Weights of a small GPT-style language model, trained from scratch on English Wikipedia: 8.42M parameters, 8057 steps.
Each number is 50 + 15 x the weight over its row's rms, rounded and kept within 0 to 99. Layers, rows and columns count from 0. The size before them is the row's rms in percent of the matrix's.

# up: layer 6 MLP up, 1024x256, rms 0.138, rows 339-365, columns 0-127
# down: layer 6 MLP down (transposed), 1024x256, rms 0.0707, rows 339-365, columns 0-127
up339 105:54 42 52 51 45 51 49 33 44 09 54 55 48 38 28 36 61 80 32 44 38 32 29 37 58 25 57 43 62 78 45 47 61 31 81 43 65 54 73 61 53 48 26 70 50 44 60 64 42 63 67 51 36 54 49 38 35 42 52 40 51 65 48 47 50 56 47 30 54 56 29 49 53 69 71 53 44 26 50 21 88 53 69 58 22 53 38 53 41 23 30 61 52 63 53 46 26 47 38 68 65 41 61 66 46 67 64 62 46 58 73 44 69 47 59 48 47 39 51 46 99 54 55 64 33 56 44 49
down339 103:53 56 29 51 31 79 76 20 45 26 47 65 60 37 58 67 91 62 56 65 53 37 86 35 25 41 59 40 45 45 55 43 53 15 37 38 63 63 72 47 39 53 26 41 46 68 58 47 71 63 43 22 61 45 66 42 49 25 51 48 78 73 39 59 37 65 32 54 32 58 57 72 26 54 76 47 73 23 57 60 52 57 28 57 30 39 34 70 45 45 53 61 47 62 51 50 38 35 55 45 44 23 63 29 30 49 64 44 68 57 39 71 87 58 38 53 30 53 48 57 38 50 34 61 42 46 39 66
up340 100:49 44 25 30 56 54 56 57 37 23 44 69 49 54 56 61 46 70 52 53 44 68 47 32 41 93 84 54 53 34 57 38 46 57 53 72 47 57 32 56 64 70 60 62 52 59 18 45 74 36 66 65 52 66 28 52 44 39 60 56 26 43 74 55 32 36 32 70 64 56 42 66 44 60 17 34 64 39 36 42 45 57 65 59 73 45 54 59 51 42 39 36 60 28 40 46 33 39 70 26 49 37 59 73 65 65 55 75 56 43 48 57 62 31 31 52 74 69 53 55 58 85 69 46 52 58 63 74
down340 092:49 62 31 49 48 61 42 36 48 56 85 80 46 60 63 67 48 30 87 17 43 59 59 32 46 63 30 57 62 42 56 51 20 21 39 74 43 64 53 70 57 40 67 46 33 65 77 42 51 44 50 54 57 34 26 18 69 59 66 27 34 31 40 55 43 34 79 47 33 50 57 20 61 55 58 62 49 52 42 48 65 46 81 45 72 41 47 41 48 29 51 58 69 10 66 55 59 55 76 38 49 42 36 06 73 36 50 63 43 45 60 68 46 67 50 58 49 67 43 44 69 43 63 46 75 29 45 57
up341 101:15 55 33 16 53 51 65 73 45 28 63 65 33 82 64 53 35 59 72 44 59 56 37 36 36 52 56 41 58 65 54 52 50 39 53 31 59 65 57 81 66 60 48 48 69 65 51 49 42 31 57 32 59 66 49 70 67 42 46 42 23 55 48 68 80 49 53 30 52 55 48 31 56 82 59 46 43 51 52 58 35 32 63 31 41 50 52 54 34 54 83 41 56 28 52 31 64 57 41 38 62 34 58 73 56 57 56 65 49 62 29 04 41 40 44 37 61 51 79 46 27 20 47 35 27 61 48 62
down341 097:93 59 56 51 37 66 65 45 48 66 53 34 61 51 54 44 68 33 56 16 41 31 45 45 59 28 64 48 54 44 49 36 35 56 40 46 69 49 60 44 47 58 37 50 38 25 21 49 56 38 36 50 55 52 76 36 50 52 41 50 78 65 47 47 72 44 34 65 41 67 58 48 59 54 33 20 61 59 54 64 49 80 54 38 58 54 56 56 45 52 45 47 32 62 15 45 40 30 71 44 37 57 55 55 49 58 47 54 23 41 68 42 61 67 33 61 50 41 66 49 40 70 48 70 61 43 00 61
up342 098:39 61 43 30 64 44 34 62 45 51 62 62 46 42 37 13 32 57 62 46 57 55 43 35 30 19 63 65 62 56 72 75 37 41 56 38 55 58 54 41 71 37 71 64 41 57 33 35 42 60 59 71 58 44 58 53 42 62 51 55 48 60 68 61 80 49 18 34 50 45 43 68 53 54 54 36 45 64 74 49 40 41 27 18 42 45 57 34 45 70 62 53 80 59 51 50 47 32 44 51 42 44 46 37 54 53 52 55 29 76 46 78 43 31 35 64 51 56 65 46 42 48 29 46 46 65 42 60
down342 102:47 39 60 47 59 42 51 50 63 32 48 34 26 57 45 62 51 51 63 78 66 53 29 60 71 08 40 42 30 47 25 52 42 52 30 34 44 72 40 29 20 63 34 83 26 25 32 62 68 54 50 64 50 55 48 51 45 38 54 68 39 45 40 56 56 52 49 43 67 77 48 60 40 62 41 64 36 52 79 41 72 56 41 24 47 19 50 54 40 62 53 42 21 60 45 61 55 20 47 48 52 73 52 48 49 80 71 55 63 59 37 62 76 66 29 68 37 54 47 42 63 39 52 81 78 51 51 43
up343 090:60 57 65 62 49 63 68 56 46 39 61 54 53 66 39 65 44 34 34 37 64 39 46 62 53 38 53 57 38 44 28 39 14 84 31 24 54 71 38 28 62 40 44 10 52 56 60 51 57 70 66 59 46 50 69 36 30 52 61 36 51 22 80 55 39 63 52 52 04 51 46 50 70 31 75 53 60 44 77 12 26 54 55 45 46 43 42 61 40 14 42 47 66 90 61 50 40 71 71 51 72 37 52 65 57 43 37 41 61 37 59 71 31 62 49 78 60 68 64 50 62 52 56 55 42 58 41 25
down343 093:37 41 40 59 54 65 28 46 67 49 41 53 29 37 27 31 41 46 61 42 29 54 47 60 58 53 59 62 81 66 73 63 80 50 49 53 45 46 57 57 55 46 68 99 52 46 30 46 40 20 51 37 53 44 32 60 62 45 30 87 42 65 39 73 52 36 45 49 80 48 56 37 44 67 48 47 42 53 52 55 46 33 57 45 36 14 68 59 74 51 73 49 43 36 50 64 59 34 29 65 46 61 32 59 55 66 71 38 55 50 33 42 65 41 45 26 25 50 50 63 28 02 59 59 47 40 27 68
up344 093:84 28 40 66 24 41 79 64 60 30 62 67 57 51 56 82 23 42 47 26 67 82 25 37 40 81 45 69 55 44 45 24 64 30 50 42 68 54 55 62 78 42 27 64 38 20 47 52 47 56 53 50 45 43 51 55 34 40 49 35 80 45 63 73 54 37 43 29 35 62 40 36 60 67 54 68 73 46 44 55 36 62 33 32 51 36 42 56 39 60 54 59 46 57 47 72 33 16 52 53 72 52 30 67 48 29 45 54 62 42 73 66 66 68 72 64 50 45 53 50 61 71 47 66 37 83 64 43
down344 096:58 62 77 48 59 49 48 77 58 44 39 54 70 34 54 36 54 67 57 63 38 32 55 64 67 46 51 54 37 40 62 53 07 68 52 69 40 39 48 38 27 38 86 23 76 70 84 45 56 52 38 40 54 41 50 51 32 38 42 71 44 69 46 40 36 74 40 42 53 73 52 36 53 44 41 50 44 47 45 60 64 28 39 81 58 26 43 32 61 46 32 44 75 54 19 26 75 66 60 41 41 34 58 20 62 27 44 65 46 58 53 29 20 25 79 59 14 41 69 48 47 43 45 19 37 55 45 75
up345 102:32 49 67 53 45 48 50 38 62 53 41 62 73 46 64 53 39 45 68 60 80 49 71 58 61 75 68 65 61 40 44 64 16 54 62 42 39 56 72 26 61 78 56 35 73 47 63 52 35 47 19 15 56 50 54 58 48 43 11 34 31 66 54 50 51 20 31 74 54 84 59 57 59 39 42 52 20 41 32 51 45 32 54 68 43 53 62 39 37 67 42 41 23 24 25 56 44 77 68 64 23 53 59 44 52 38 41 69 54 41 31 19 35 47 60 23 75 52 65 57 39 48 20 66 45 75 55 63
down345 100:51 34 57 72 71 65 59 60 54 26 82 42 56 29 42 52 33 46 63 54 57 39 48 53 67 67 77 64 56 46 52 22 64 40 58 65 57 62 09 41 52 48 48 26 55 62 67 77 53 59 63 75 52 35 67 43 48 35 48 35 33 22 39 50 50 63 21 34 44 58 58 74 60 40 43 43 87 19 18 36 35 47 45 57 34 41 82 47 40 36 58 31 35 54 89 55 49 07 47 54 68 57 33 45 45 64 67 41 57 74 26 42 44 43 45 64 48 71 18 36 85 57 52 61 43 59 64 30
up346 104:29 51 33 40 31 57 59 49 43 47 64 34 69 49 31 76 24 61 59 46 39 29 28 82 56 52 65 18 55 60 41 72 48 69 68 66 60 45 71 26 59 63 32 38 31 57 27 48 56 63 27 46 41 63 47 67 58 51 56 41 37 53 42 60 48 73 60 65 38 70 34 51 62 58 77 27 60 33 44 53 50 37 28 27 71 45 39 54 37 43 61 61 58 73 43 34 59 55 40 65 49 82 21 50 50 23 22 39 71 42 48 47 68 26 28 60 62 38 67 58 44 57 32 43 56 44 54 51
down346 109:40 51 43 72 46 65 52 35 27 53 42 40 54 50 02 43 26 63 45 42 44 42 71 53 41 63 23 59 44 47 60 65 61 42 26 44 59 64 36 28 67 77 42 41 67 48 50 50 53 39 53 71 41 43 51 38 39 48 54 58 29 69 62 48 33 30 33 61 43 45 31 61 69 20 53 55 74 44 24 59 49 14 35 66 46 56 41 78 73 46 80 58 37 39 49 35 61 45 54 70 77 43 50 92 20 47 41 49 47 50 53 31 45 20 52 57 39 76 38 34 51 45 39 53 37 62 32 54
up347 102:43 55 59 46 63 30 43 47 16 66 50 67 52 70 58 21 20 52 34 42 44 31 45 53 63 57 58 21 43 61 47 51 47 51 35 65 38 38 60 60 67 42 36 20 84 76 40 66 42 64 46 44 06 58 65 51 58 67 59 38 43 61 73 53 56 35 37 45 36 24 61 48 68 62 81 50 44 55 58 67 72 54 66 41 56 40 38 55 50 59 74 51 56 35 57 40 44 55 55 56 68 31 22 42 40 42 84 62 44 25 80 59 63 31 58 37 55 63 61 23 46 28 66 30 17 67 44 50
down347 098:51 39 31 35 37 51 47 35 33 53 45 63 61 43 16 50 30 53 40 50 49 58 52 56 54 49 46 78 58 56 65 49 55 61 53 46 54 41 42 39 39 31 56 49 65 65 55 33 19 52 54 17 38 40 38 53 54 26 42 57 69 55 63 50 43 31 56 34 71 45 43 61 65 22 44 37 60 39 53 34 44 69 74 31 33 49 70 55 46 77 24 31 44 55 50 71 84 47 29 36 87 83 65 35 31 44 51 58 49 45 73 61 44 44 28 62 48 55 81 39 69 42 57 45 48 37 66 50
up348 102:45 45 66 42 53 48 74 50 40 53 46 64 65 36 43 43 53 58 81 94 43 60 39 67 42 57 60 54 22 18 72 64 51 44 44 32 72 79 47 30 73 36 47 68 38 63 63 45 31 80 43 22 28 35 58 44 60 35 33 57 41 42 55 36 39 48 34 50 37 50 49 54 48 53 41 72 51 13 38 64 51 48 43 34 58 58 53 49 58 53 53 64 28 54 28 51 26 36 55 62 59 56 38 57 24 45 56 56 69 44 37 79 39 37 82 37 35 46 51 37 52 49 44 54 47 20 30 47
down348 103:50 31 65 33 39 11 71 54 62 46 63 37 47 62 53 62 63 37 43 43 54 40 62 46 45 56 58 58 44 45 65 56 50 58 67 26 76 52 86 56 46 57 25 56 36 65 34 50 47 54 67 27 71 39 49 24 55 55 39 35 55 63 45 42 39 46 52 34 54 35 46 49 52 39 66 29 38 78 58 84 78 31 64 52 83 70 62 61 45 57 31 36 30 74 34 13 62 53 79 64 57 58 86 47 48 38 52 43 73 44 47 23 58 49 41 56 19 38 51 28 37 53 55 76 14 65 67 50
up349 097:22 15 24 32 73 46 60 40 95 15 49 56 53 29 36 08 34 71 70 76 57 43 37 88 55 65 42 62 77 19 69 62 36 61 51 37 66 58 60 55 56 58 28 24 47 58 47 24 47 49 37 60 42 33 45 41 71 58 46 31 45 67 24 41 39 37 46 58 58 48 50 60 74 48 28 60 28 36 52 52 28 52 59 29 57 73 35 51 41 46 60 62 74 37 44 45 61 35 48 53 52 54 73 21 62 43 47 29 49 31 62 90 71 36 60 46 47 34 60 46 58 45 56 58 36 47 60 44
down349 095:45 56 79 36 46 59 61 31 68 48 21 28 62 78 49 70 56 55 42 70 64 29 63 58 33 76 37 63 29 54 43 53 41 46 36 37 44 30 18 57 58 78 35 64 33 53 60 44 74 44 27 35 49 53 46 43 25 26 77 38 37 33 30 41 44 31 54 20 34 43 67 44 64 44 45 32 47 72 64 62 52 43 61 33 36 64 39 46 38 54 37 44 32 50 64 59 28 45 50 55 50 22 57 64 43 70 58 63 48 71 41 44 34 59 47 65 46 28 77 40 48 47 67 48 36 49 69 33
up350 100:24 57 48 28 62 56 69 45 28 48 65 62 55 40 61 68 45 78 41 53 65 40 51 68 56 54 38 64 53 58 61 53 49 55 62 52 59 46 44 52 34 82 46 61 58 28 57 40 70 72 47 35 44 38 75 37 63 43 43 21 43 90 40 62 26 66 79 86 50 45 79 61 31 67 72 45 52 58 48 43 16 64 73 53 56 55 64 51 65 39 27 58 51 66 29 38 37 42 53 40 33 72 55 90 15 40 30 52 60 52 52 62 24 30 48 55 31 28 34 52 60 52 49 50 56 43 31 35
down350 101:25 44 23 50 31 65 34 45 67 62 60 18 42 49 48 32 45 39 46 81 52 75 42 43 70 77 54 48 86 46 58 35 33 29 66 49 83 58 53 15 42 49 53 44 28 60 32 30 42 31 56 89 55 25 61 60 60 27 32 52 53 26 31 27 53 40 15 28 51 45 60 29 52 37 50 69 45 62 73 88 63 36 46 61 40 62 41 46 21 57 67 42 27 40 47 31 40 65 49 60 54 46 65 17 48 54 47 66 25 58 28 58 85 46 55 76 66 79 45 78 59 56 60 56 57 40 71 61
up351 103:55 17 72 48 70 36 40 42 62 48 26 53 58 51 49 42 36 45 42 43 51 17 45 58 54 53 74 59 31 61 33 75 34 59 90 57 47 54 54 68 59 55 22 64 52 40 53 35 71 32 51 28 48 15 77 57 82 60 36 52 12 51 84 58 60 38 49 44 16 27 62 36 46 24 46 41 48 52 33 64 38 54 38 54 20 55 27 56 50 39 55 37 42 46 40 51 33 66 54 52 49 57 48 73 49 47 33 50 38 46 36 56 52 63 49 46 61 45 56 57 74 48 43 69 59 93 66 34
down351 099:38 57 65 48 72 66 41 36 46 57 31 63 53 48 74 60 37 79 39 70 64 68 55 58 34 33 28 66 61 36 52 21 31 55 30 55 49 50 57 70 53 59 43 49 44 79 16 44 55 58 34 56 64 54 44 52 46 52 74 34 41 40 25 52 59 64 67 57 55 71 55 70 69 64 36 42 60 51 49 35 47 58 53 38 27 56 49 64 44 80 48 42 50 44 69 54 40 49 29 45 40 54 19 30 42 31 55 50 85 43 35 53 43 57 50 53 58 58 58 38 24 58 33 59 65 38 15 26
up352 103:47 65 79 41 37 55 56 47 47 64 63 50 50 62 44 44 50 39 40 77 30 60 65 54 49 53 68 32 87 29 41 58 61 31 46 45 44 53 46 88 31 33 34 64 36 43 60 69 54 49 57 34 33 41 76 25 64 47 06 52 51 57 73 48 54 50 37 51 74 40 48 20 51 45 60 32 46 81 40 64 51 40 62 41 67 45 66 46 62 28 22 86 44 58 46 31 40 38 65 41 35 37 69 42 69 50 70 34 50 53 60 70 59 09 56 39 60 48 87 50 36 76 73 70 72 33 44 72
down352 103:78 37 65 33 51 74 48 61 42 49 48 38 36 55 60 51 64 63 50 54 41 46 49 47 47 47 47 52 50 66 44 46 76 32 31 15 34 49 63 69 46 59 69 35 72 54 51 50 61 34 26 43 40 67 38 39 51 32 57 68 59 60 37 58 39 27 37 57 68 54 71 46 59 28 28 24 58 56 66 56 50 45 34 23 51 61 46 52 34 16 71 54 51 15 38 57 49 21 49 68 33 47 57 51 69 60 23 52 57 37 42 28 49 32 69 35 60 68 54 66 61 63 43 53 62 46 38 44
up353 103:48 57 57 79 60 48 72 57 75 13 37 71 36 45 53 46 60 43 17 58 37 60 23 55 54 45 57 30 46 50 43 46 80 62 32 51 35 36 30 66 29 63 36 46 52 61 68 84 62 37 50 41 46 66 48 48 46 66 50 39 35 67 60 62 56 43 62 44 68 44 84 29 60 67 48 36 53 63 65 31 61 69 30 61 47 47 40 66 65 50 43 63 61 49 29 40 65 62 86 23 38 55 40 62 46 61 29 47 62 64 37 64 68 43 39 79 55 47 09 42 25 56 32 47 43 50 03 59
down353 104:48 44 45 47 50 59 73 81 39 63 27 27 44 59 45 55 78 55 62 57 35 28 35 58 61 61 84 51 48 54 52 36 57 50 60 30 60 31 68 71 60 42 75 53 44 32 33 56 55 22 55 78 22 50 45 41 60 30 67 46 43 62 60 26 54 31 25 67 16 47 68 65 37 71 32 72 56 58 57 36 66 60 50 54 51 48 56 59 46 45 68 41 52 56 81 31 50 49 48 33 56 55 65 35 57 50 46 39 87 69 65 37 24 50 58 47 46 63 56 53 03 48 67 76 33 70 55 54
up354 101:35 54 47 74 46 37 21 38 38 75 36 35 89 65 54 73 66 46 38 32 65 51 37 46 24 61 87 58 86 48 37 61 42 65 34 27 57 56 31 30 41 43 48 53 57 64 42 30 34 43 38 48 44 54 65 41 60 70 56 11 30 71 32 43 31 64 56 72 31 52 68 45 48 33 50 55 50 60 57 49 36 62 65 48 60 56 60 58 49 57 35 61 57 47 52 71 39 47 65 68 49 63 48 47 54 74 00 51 80 47 40 71 60 78 63 75 58 76 71 40 55 66 38 41 53 71 51 46
down354 094:17 67 51 17 75 74 42 36 72 46 57 43 26 43 68 41 50 54 44 43 27 55 44 56 81 48 52 23 56 50 58 64 49 65 50 52 54 52 49 54 23 41 62 74 54 56 61 04 23 49 36 45 53 70 54 76 48 61 49 44 54 55 63 63 53 61 49 59 54 48 57 70 28 61 53 47 49 48 60 52 66 74 38 63 43 20 47 48 57 40 63 82 60 45 73 58 45 82 34 30 38 62 64 31 22 47 53 39 36 49 78 44 54 55 50 46 42 53 54 28 45 43 70 33 41 58 44 41
up355 099:67 67 56 58 55 31 42 34 43 37 84 30 50 69 52 45 39 67 39 64 27 11 36 49 50 54 64 46 23 41 33 60 43 72 37 63 47 52 26 47 45 75 62 48 42 42 32 49 41 65 50 65 20 72 47 63 63 38 39 80 51 32 72 74 40 82 43 74 25 55 63 60 74 57 64 48 42 45 26 38 62 56 32 47 36 61 61 22 21 38 46 84 33 74 27 65 30 68 57 43 32 32 68 43 56 69 33 40 58 38 44 65 28 62 62 64 76 48 37 65 68 54 71 43 43 71 44 56
down355 095:27 54 48 38 49 38 31 34 46 40 29 47 61 33 39 50 46 21 55 34 62 41 67 13 60 50 31 45 78 36 43 43 70 59 19 67 37 74 65 50 36 56 72 64 38 48 65 34 46 46 30 35 44 41 35 47 47 40 38 42 42 39 30 37 44 57 14 42 41 64 20 24 62 33 39 29 49 82 42 37 56 60 31 36 88 42 64 53 48 56 44 44 47 40 68 75 67 49 20 49 65 79 64 46 58 53 46 50 66 58 47 45 66 79 32 60 60 64 90 77 78 62 30 46 75 65 93 62
up356 100:45 38 50 45 26 35 43 41 51 55 25 85 52 64 20 54 65 50 65 46 67 66 62 27 36 58 64 54 62 48 50 59 33 47 48 27 57 70 53 32 49 49 35 43 17 54 48 46 52 63 53 42 59 57 49 40 59 38 33 47 33 75 38 58 38 22 64 41 51 44 49 44 49 47 29 54 38 50 45 54 64 27 52 49 55 59 21 18 39 66 49 50 57 65 43 50 66 64 68 66 76 65 75 56 53 54 76 41 31 51 40 50 39 51 44 51 74 48 64 31 29 38 48 53 68 52 96 63
down356 104:54 70 70 39 82 58 74 28 46 52 40 52 68 50 41 54 56 55 51 52 33 50 22 53 51 64 69 39 33 66 46 22 49 60 42 80 30 17 56 59 38 61 63 53 49 39 69 55 52 02 72 51 54 65 50 15 56 85 69 52 60 43 51 36 42 39 33 81 38 39 26 60 60 62 42 26 20 43 55 48 75 64 53 51 60 56 44 35 48 38 23 46 59 28 26 47 52 64 25 27 73 54 31 67 47 49 57 63 50 49 31 52 30 73 61 38 32 49 48 52 67 81 37 55 51 54 45 36
up357 105:52 49 75 46 64 21 45 47 44 65 75 77 48 38 52 35 43 50 53 68 66 37 38 40 68 50 56 49 35 63 40 59 55 35 41 39 74 27 69 65 64 55 41 35 70 57 37 24 45 44 39 29 37 40 71 10 57 29 36 39 45 56 63 49 54 29 49 68 68 42 49 55 22 46 21 49 58 65 53 97 52 77 58 69 43 43 54 42 51 51 75 43 54 51 41 72 58 37 46 47 30 61 52 39 44 31 41 69 71 56 64 44 75 55 65 59 36 60 64 60 53 39 31 56 48 36 36 47
down357 105:35 84 38 70 44 57 47 59 46 49 27 68 38 37 36 31 43 25 77 68 90 56 64 57 41 52 52 37 61 46 53 50 62 58 71 55 38 56 52 43 55 57 48 64 49 41 42 64 57 35 67 56 76 54 24 47 44 82 53 35 41 65 25 38 38 68 64 53 74 32 47 46 61 44 62 47 80 39 44 26 66 45 49 48 42 54 67 59 42 57 44 30 63 36 73 74 56 29 40 42 60 24 44 65 38 34 66 26 43 56 78 41 51 34 28 52 60 39 33 42 22 68 68 71 52 42 31 56
up358 104:60 46 59 47 20 37 53 58 54 36 46 42 16 74 41 40 19 56 26 64 55 56 49 44 52 45 52 64 41 43 64 61 53 40 32 42 41 28 33 30 39 51 41 56 73 51 60 54 81 78 54 50 40 47 40 21 70 54 43 34 44 33 57 50 64 34 37 39 48 68 20 52 47 50 47 73 41 38 80 62 50 50 50 70 52 58 76 52 63 61 29 18 46 72 38 34 78 47 60 53 42 48 38 56 70 65 53 40 56 62 58 29 39 60 37 32 53 50 44 61 66 65 29 40 59 67 50 44
down358 099:66 33 18 37 63 34 59 60 50 60 32 74 35 72 52 52 67 62 54 42 27 48 76 58 18 46 86 14 63 54 52 42 46 64 66 46 85 27 30 59 33 50 67 40 57 72 33 49 59 51 22 61 47 67 73 56 75 52 47 49 75 89 41 34 39 52 74 72 23 61 41 45 54 65 62 46 41 45 28 43 51 64 45 54 55 32 20 44 37 71 47 74 76 22 59 46 41 39 36 61 45 75 47 58 44 60 48 53 62 48 41 33 46 56 58 68 49 41 68 42 42 35 62 43 33 49 34 40
up359 099:29 33 40 23 52 55 17 59 64 78 58 80 64 55 18 23 50 66 45 42 37 48 53 42 61 65 73 62 55 52 55 53 36 62 43 40 71 55 76 26 35 38 38 42 34 21 53 56 43 31 23 44 47 69 59 59 58 30 53 29 70 21 43 41 59 36 63 31 52 24 62 61 51 53 65 72 62 61 52 61 28 74 55 41 66 49 65 54 38 03 69 37 32 68 60 53 51 56 31 51 62 40 56 50 60 57 37 55 35 16 38 26 36 66 67 59 27 32 39 53 57 47 35 36 41 49 49 56
down359 094:69 48 56 75 44 46 73 51 35 50 53 40 59 45 55 80 58 44 35 70 71 80 51 57 51 67 06 62 40 61 63 44 58 33 76 30 36 38 66 48 36 58 24 58 63 78 59 58 44 39 50 50 66 64 37 40 60 33 33 31 33 32 48 59 40 38 16 52 31 51 50 40 36 61 43 55 61 41 62 41 40 51 81 71 63 43 40 48 69 62 72 37 57 59 18 33 56 40 47 30 44 34 53 60 34 47 70 43 68 44 51 69 61 51 60 48 38 56 34 51 48 54 38 58 55 49 36 44
up360 096:61 52 40 44 41 40 76 48 38 53 00 67 28 35 60 66 60 48 78 34 57 38 46 48 23 49 54 28 68 71 72 22 33 54 77 51 28 54 43 55 47 58 69 36 63 57 60 54 65 61 49 59 54 42 72 77 59 55 33 53 39 61 49 80 34 56 52 52 20 50 75 28 39 20 66 39 58 58 65 70 48 60 53 32 48 36 62 54 36 38 40 65 37 29 57 49 44 48 34 44 54 61 57 19 74 67 64 69 46 45 66 43 51 28 61 47 19 46 30 33 28 38 56 39 27 68 57 61
down360 096:51 61 43 30 40 30 42 49 36 47 63 69 63 57 71 55 42 56 20 60 23 37 31 44 46 42 38 55 50 38 38 43 26 30 56 19 85 61 48 65 58 50 48 71 25 60 53 17 67 53 42 48 34 41 65 50 72 48 69 55 55 41 56 67 67 50 52 78 23 55 40 51 53 52 37 53 43 57 21 32 57 52 38 59 41 59 71 46 56 56 45 47 49 62 26 57 93 50 36 76 23 24 66 75 63 56 46 36 61 76 29 68 65 73 54 38 35 29 33 57 35 67 38 59 74 70 49 55
up361 100:51 43 49 56 46 59 19 55 44 27 69 44 55 32 33 33 44 65 42 40 63 66 38 52 82 60 72 46 44 54 49 76 37 51 53 44 62 33 48 50 38 72 49 10 51 61 62 32 49 57 46 62 65 47 59 39 60 54 57 61 63 46 67 48 20 35 53 54 57 67 73 47 70 39 59 20 50 78 54 51 65 54 39 54 50 66 49 44 21 51 47 73 63 42 58 49 36 80 42 57 17 70 61 43 34 32 36 31 56 42 65 55 62 59 40 36 50 39 87 76 59 56 52 55 31 37 62 48
down361 093:81 41 34 32 58 61 63 32 44 53 67 45 39 70 42 71 65 29 36 28 30 65 76 45 48 51 62 57 41 40 27 21 51 50 18 39 39 50 58 39 64 58 44 63 54 35 55 61 55 21 20 39 61 44 56 38 38 44 13 50 33 52 47 30 47 28 43 29 55 60 57 55 39 48 43 53 64 33 43 68 43 43 73 58 50 31 72 40 62 73 47 41 62 47 42 49 67 64 00 48 55 82 78 33 40 74 10 44 37 70 36 49 64 28 79 48 58 34 42 57 45 28 47 82 19 91 49 64
up362 104:45 45 38 62 41 61 48 48 28 26 56 69 68 67 65 33 28 09 47 46 64 51 44 65 41 45 64 38 36 61 80 67 55 43 35 88 47 69 45 46 61 45 51 48 46 65 70 66 43 62 50 53 48 54 56 69 49 73 46 31 62 67 34 29 48 52 55 55 69 39 58 43 47 39 42 32 56 54 43 58 51 34 63 53 22 39 45 36 51 34 65 56 46 46 48 54 42 66 52 76 45 38 70 61 58 47 45 17 68 39 54 47 64 47 51 45 68 45 84 67 55 63 35 45 43 40 26 47
down362 106:37 52 63 48 46 37 37 57 44 48 67 62 33 41 90 42 47 42 53 43 53 38 50 67 35 33 68 57 86 54 72 30 52 44 37 35 58 62 66 47 72 31 69 31 58 69 37 53 55 69 41 65 63 72 17 23 13 54 78 42 68 65 44 77 54 55 42 84 62 38 38 61 46 42 46 42 48 33 40 49 39 29 87 49 51 55 68 50 35 43 66 34 63 23 64 37 49 50 55 59 53 49 58 46 48 63 47 75 45 43 22 57 52 50 61 81 47 33 63 72 37 34 60 26 54 40 39 46
up363 099:38 27 61 20 48 23 51 22 50 62 39 75 41 37 36 26 49 45 56 72 42 49 34 38 58 54 68 53 55 78 45 63 33 55 50 79 40 45 28 53 63 43 56 64 54 42 35 37 56 44 58 65 45 46 33 15 49 58 54 67 61 35 61 45 75 23 29 49 41 57 58 20 62 54 58 50 61 52 68 47 55 50 34 68 38 55 50 65 36 48 52 59 57 15 50 35 63 48 48 53 25 46 42 64 86 13 68 49 46 48 48 35 74 38 63 87 39 16 57 52 44 33 49 49 57 78 09 57
down363 104:56 61 30 61 46 41 59 52 23 52 35 38 59 32 77 49 24 54 84 19 38 53 47 64 44 25 56 37 65 40 82 33 55 35 66 53 69 46 71 35 42 57 30 62 62 56 40 19 39 56 54 37 38 62 63 65 33 51 53 54 38 56 60 43 60 72 31 41 59 45 35 38 63 45 48 61 24 83 58 54 31 52 83 56 68 30 20 59 69 45 40 49 69 56 66 41 40 43 38 48 51 63 56 49 62 47 58 39 65 49 34 54 54 67 59 48 61 41 48 77 54 47 51 58 45 36 62 45
up364 103:57 33 52 50 50 46 58 59 80 35 57 58 55 40 36 56 32 70 63 34 46 80 30 64 73 44 43 45 57 46 39 56 75 64 44 72 51 63 25 32 73 59 58 25 42 67 57 47 73 56 49 81 44 75 80 60 37 48 41 46 85 36 59 37 53 63 60 65 41 42 37 77 70 78 44 35 37 39 67 57 70 56 41 49 41 30 60 42 46 49 50 59 65 66 50 26 47 54 72 24 33 71 33 40 44 66 43 56 43 53 34 45 66 28 53 50 36 56 47 41 31 32 58 47 37 73 71 48
down364 105:27 44 56 68 45 64 65 59 37 46 36 57 48 66 62 36 66 56 59 79 51 32 40 44 88 71 52 37 73 45 46 62 60 64 42 48 48 33 51 31 84 35 46 68 63 56 54 42 53 34 40 50 61 61 65 38 39 52 65 24 51 99 41 65 49 65 43 61 64 66 43 46 24 88 57 50 60 43 51 50 40 60 39 64 65 33 41 42 71 38 27 56 44 23 60 53 68 35 56 49 36 58 51 36 34 61 50 43 41 74 71 59 31 81 49 10 32 42 41 62 31 54 30 25 37 34 28 37
up365 105:54 49 55 47 47 59 59 34 42 48 39 56 69 62 49 47 55 38 62 38 47 68 13 82 33 40 60 33 48 52 41 64 55 20 42 63 83 42 29 72 53 60 51 42 59 58 60 55 55 42 41 53 42 21 43 68 48 65 62 37 43 51 60 21 68 83 42 65 57 29 72 74 30 57 79 18 57 66 59 44 29 60 53 57 41 71 54 33 64 66 66 47 67 59 40 23 48 60 37 62 53 26 55 42 43 34 56 65 59 38 52 43 44 35 56 61 26 48 27 69 40 51 72 56 27 54 30 85
down365 106:23 68 44 45 37 64 61 43 51 69 34 37 51 31 81 76 44 43 41 33 29 48 71 40 30 34 60 31 45 45 64 44 73 70 50 63 36 55 34 64 40 49 46 43 80 61 61 67 54 65 45 45 71 42 04 51 46 61 40 20 52 67 65 52 40 45 42 44 46 53 64 64 32 45 50 53 50 26 73 37 71 53 63 69 67 39 60 15 52 50 48 71 60 52 71 51 59 43 57 39 50 35 38 43 44 76 42 43 50 24 43 58 81 64 55 54 54 51 57 52 66 58 71 75 39 32 33 32